From a checkpoint of a small transformer trained on Wikipedia: a variant of SOAP for these matrices.
Each number is 128 + 24 x the weight over its row's rms, rounded and kept within 0 to 255. Layers, rows and columns count from 0. Numbers have three digits each. The size before them is the row's rms in percent of the matrix's.

# up: layer 8 MLP up, 1536x384, rms 0.0491, rows 423-442, columns 256-319
# down: layer 8 MLP down (transposed), 1536x384, rms 0.0334, rows 423-442, columns 256-319
up423 113:153157127083082127158147120135111113094123118100138109093180143176169099098147135111130140139098132129131130163098137122122141131161090100134084092145143132167084127176135155134139154147147147
down423 107:138138108139157089148100127133100159140119132151122125161127111110128109118143128122149183137105148127177103080121118108104073121070127153121118141138141111140158135143054150102154125117126121
up424 100:156137126106111118118108126110144165126092130123136155115099133149078092161113145135138104140118128149150140149119164148121118146132133119102084153078120110128083127161114151170103113101050138
down424 095:103135083098119109075123159103076143168090106108107156149121149076139121118090063104130105113149129100109115144098096100088122128143122114150113120096122158065139103182131080123111136118116118
up425 090:133146112139121116130149135139142122119101112126112169083141126085149074136090103120139124110088111149145118117136151147174135149178109150121161112139157170115117115165124103103121144121160148
down425 089:153123158130132154131106142076101113109132137143140052124113121163139132098117154093126126153112121109128143113185117116120134091130117108150122117115129107130100137107127150140106126112118077
up426 106:140131137113158097116145164123141128153115138158151115137137111175121085125117147089134108129133118128150122091149162131181150106149117121138107137146124138126090122114107149163114120153091119
down426 106:110120114132144113094098111159124161130094145107150092145115111072143091148150120082092120125130119138134132177135121143165154118117115150143116129120131101120129152153137145126114105126185106
up427 103:158127122119131093133110106100190161146107120157154089133137160118168131115155073148129094143147103145168107079138145165124100103131168141135152098118134133105150135096128184108109114126191138
down427 093:112146137123104103077089110152095118135126110080148143127132123153078122129127130101097115120114154100128121112117107132148133139147083159095132119113083125170094121118141138099141137130139082
up428 089:174102089138175125124115131127123159142114140116134163106142143142177140110133138108135147134087144108150108073117139125111104106133136114126141114117115122131108133084134162129074105160154151
down428 094:130155118125143116123160153123152131130106124135121163119101134166149116105144126146081083125135089118085117166104115104111136141107160125105166176159139055120086121132119100116145130111067074
up429 074:108109075138097087148079073104155156107120120122112112110165145128159130121151138114137109151115147121136117128144155178099087108145123099109106102125113089110145107143137152119100118095100098
down429 087:108134137185110088153144167112142145107131146135105151107089152157148119120118120114115152132132100093148182129155099109086109126111110119131155109122109105112119151118095106141131122160068102
up430 100:148095111077109142140156165176200119116146162134136120089121115106133138132086121117125101136094114159147135140144148172138133170163111166091157097130144127108099106102137126107168143134131096
down430 105:143113127108100100132135100089150138143150071118122114122135126142125158131115076161136110129160145123124111129119126146108135115077118114125153144138157113132110087140145143141104137103075131
up431 109:131095143109117089112133138131145084121114120154156153121093147153143128141162109113135096145144118103142122108113120149118121138151125135082122144137130119147114140110143133160088113159138110
down431 088:158136113150115147148130126132158119113168099061092145164135138097098122111148125117108164144092122123132105112150076152177117139150116130133105134135128099153144129133097109103110123085133107
up432 099:143124091105138115097070160153095092161130141140161080111121159178190115136101130110136139110071144173131058120127099099171111118127141124090160126130134154127157129090090141121163090117138143
down432 100:093160177143120105129147099133119128133105157109075132111112102112150141124158094137106108112128115102081149125139129104131147092123198136113118138113108118114098173118150108156110130147112109
up433 097:114136115130087111123067138120126138105161130101106137085175129152135122112145120078137079116110106125082105137118128170124125143171120133102121136107126130153136190173092123160092155101156157
down433 101:134140129093095148106146118152175121154097110174118133161124100138093125086089129152129138154101112107103134100138100089134146145139117117081116119135121081105134084096114121155129139117150120
up434 105:097153183149100146142140136123139141114118146147136138117102088111164160155091135120197114124133122129139148115116139116145141147109128181144167147132138136121159126105088154149108129152167199
down434 102:100113160143113137121129110163148123102110088087150139137190114116092145131075125123101135158145106155100105138169132108169108145122082170097093119113122125175138125115078119122143128125158113
up435 099:140146131159172133115158104135139100124132125122130152045122133097172111101125114103089124117153142128119151148121131154144100083121113141093131134105136131135102142178111143134169157154088105
down435 093:139116103114107084152101127108164115138110121181087110141132109125113099095102095135127143129118114107096140098118100117151131104153142105149125074128198142105153136107086147115099141130143118
up436 098:131155156084108116158186122147093136130116126119120096125114108059145113124115140127126116114141102118116168126149160135135146113124096103149124103110149135113126122163145138086162111132140099
down436 098:116090147101155105076090161108146124142150039116170156100123110140121167127133170103151133120101131141134099091128128135103133115139099098126115172094111144101117151078139138143084113141172140
up437 102:124155134130125138142136134139104134143126120132150108096139158102089138114097092163095135169128126130140119108149095103107107118103115157114104152133151074115177099075164118112151106129123118
down437 096:121140113094093122141155160155108135096089133149123126175150095163171150128153113102085105096090152124145125133104153135119141140154113069125159122108133108150119130147114116115150156104165139
up438 096:145153138134161087138143123109133153145141129139139141145126093164158144136113159144113118135167120132133180110117110133142152143152127152090145066091150138130165124142133123139143120136127162
down438 092:133105106092121139127127122180096105105147107075122177126113113149096137096115128124046122149132126117127104101130137125125138152131095145128126150143083113115127088098097110109059152105105107
up439 102:159144133093094120117191098156165156135122072117142129191095117108172104131133133108055147121158106121083095115120100135146133114110147151132143155126166138110108155094134084134135152115122165
down439 092:129128168130134116154117126136116155129146115125108170140086126176165145136098127150139119112121112138118095123143116120156122143119136107173081138108110087127179140113126164127146151138144139
up440 113:145135144098164143146099123149122117120152132126110110135160134161136165184166179140153097172104110112122127120135100121092112101147125101109165139148136141106136127066114095163083087081165156
down440 095:150105144117136134149132143112132138123125079112146128090106126134131132128154109096167149123135141128103088163122119145115096151097132100142134134117079139104102154096134131102106136132121143
up441 112:161104131131136114133109093129133119139099128089154135132088126176122085064111095133116119058087093134158130144151093149123107087160179074131105123160072153144125089101102122126102111153144107
down441 104:103084096156146133095129102103179149116105107117099111135088131134125133143105138149118107127173123097084091118160110084053109148127149126077106114122132150138120141117111166112138152148111098
up442 112:112134144109102123131074127140139126149183139170152095145161132148127119091137130167156132133135113156134131099105123135108115140117145135095161118172113126154134138082136168198161168106093114
down442 115:146171179103114135128098139123149116113097120151127149126130131112135124131137077145155129113143131116130134112124114137169120130149150095148141104119127095091123106116151132137144134153142111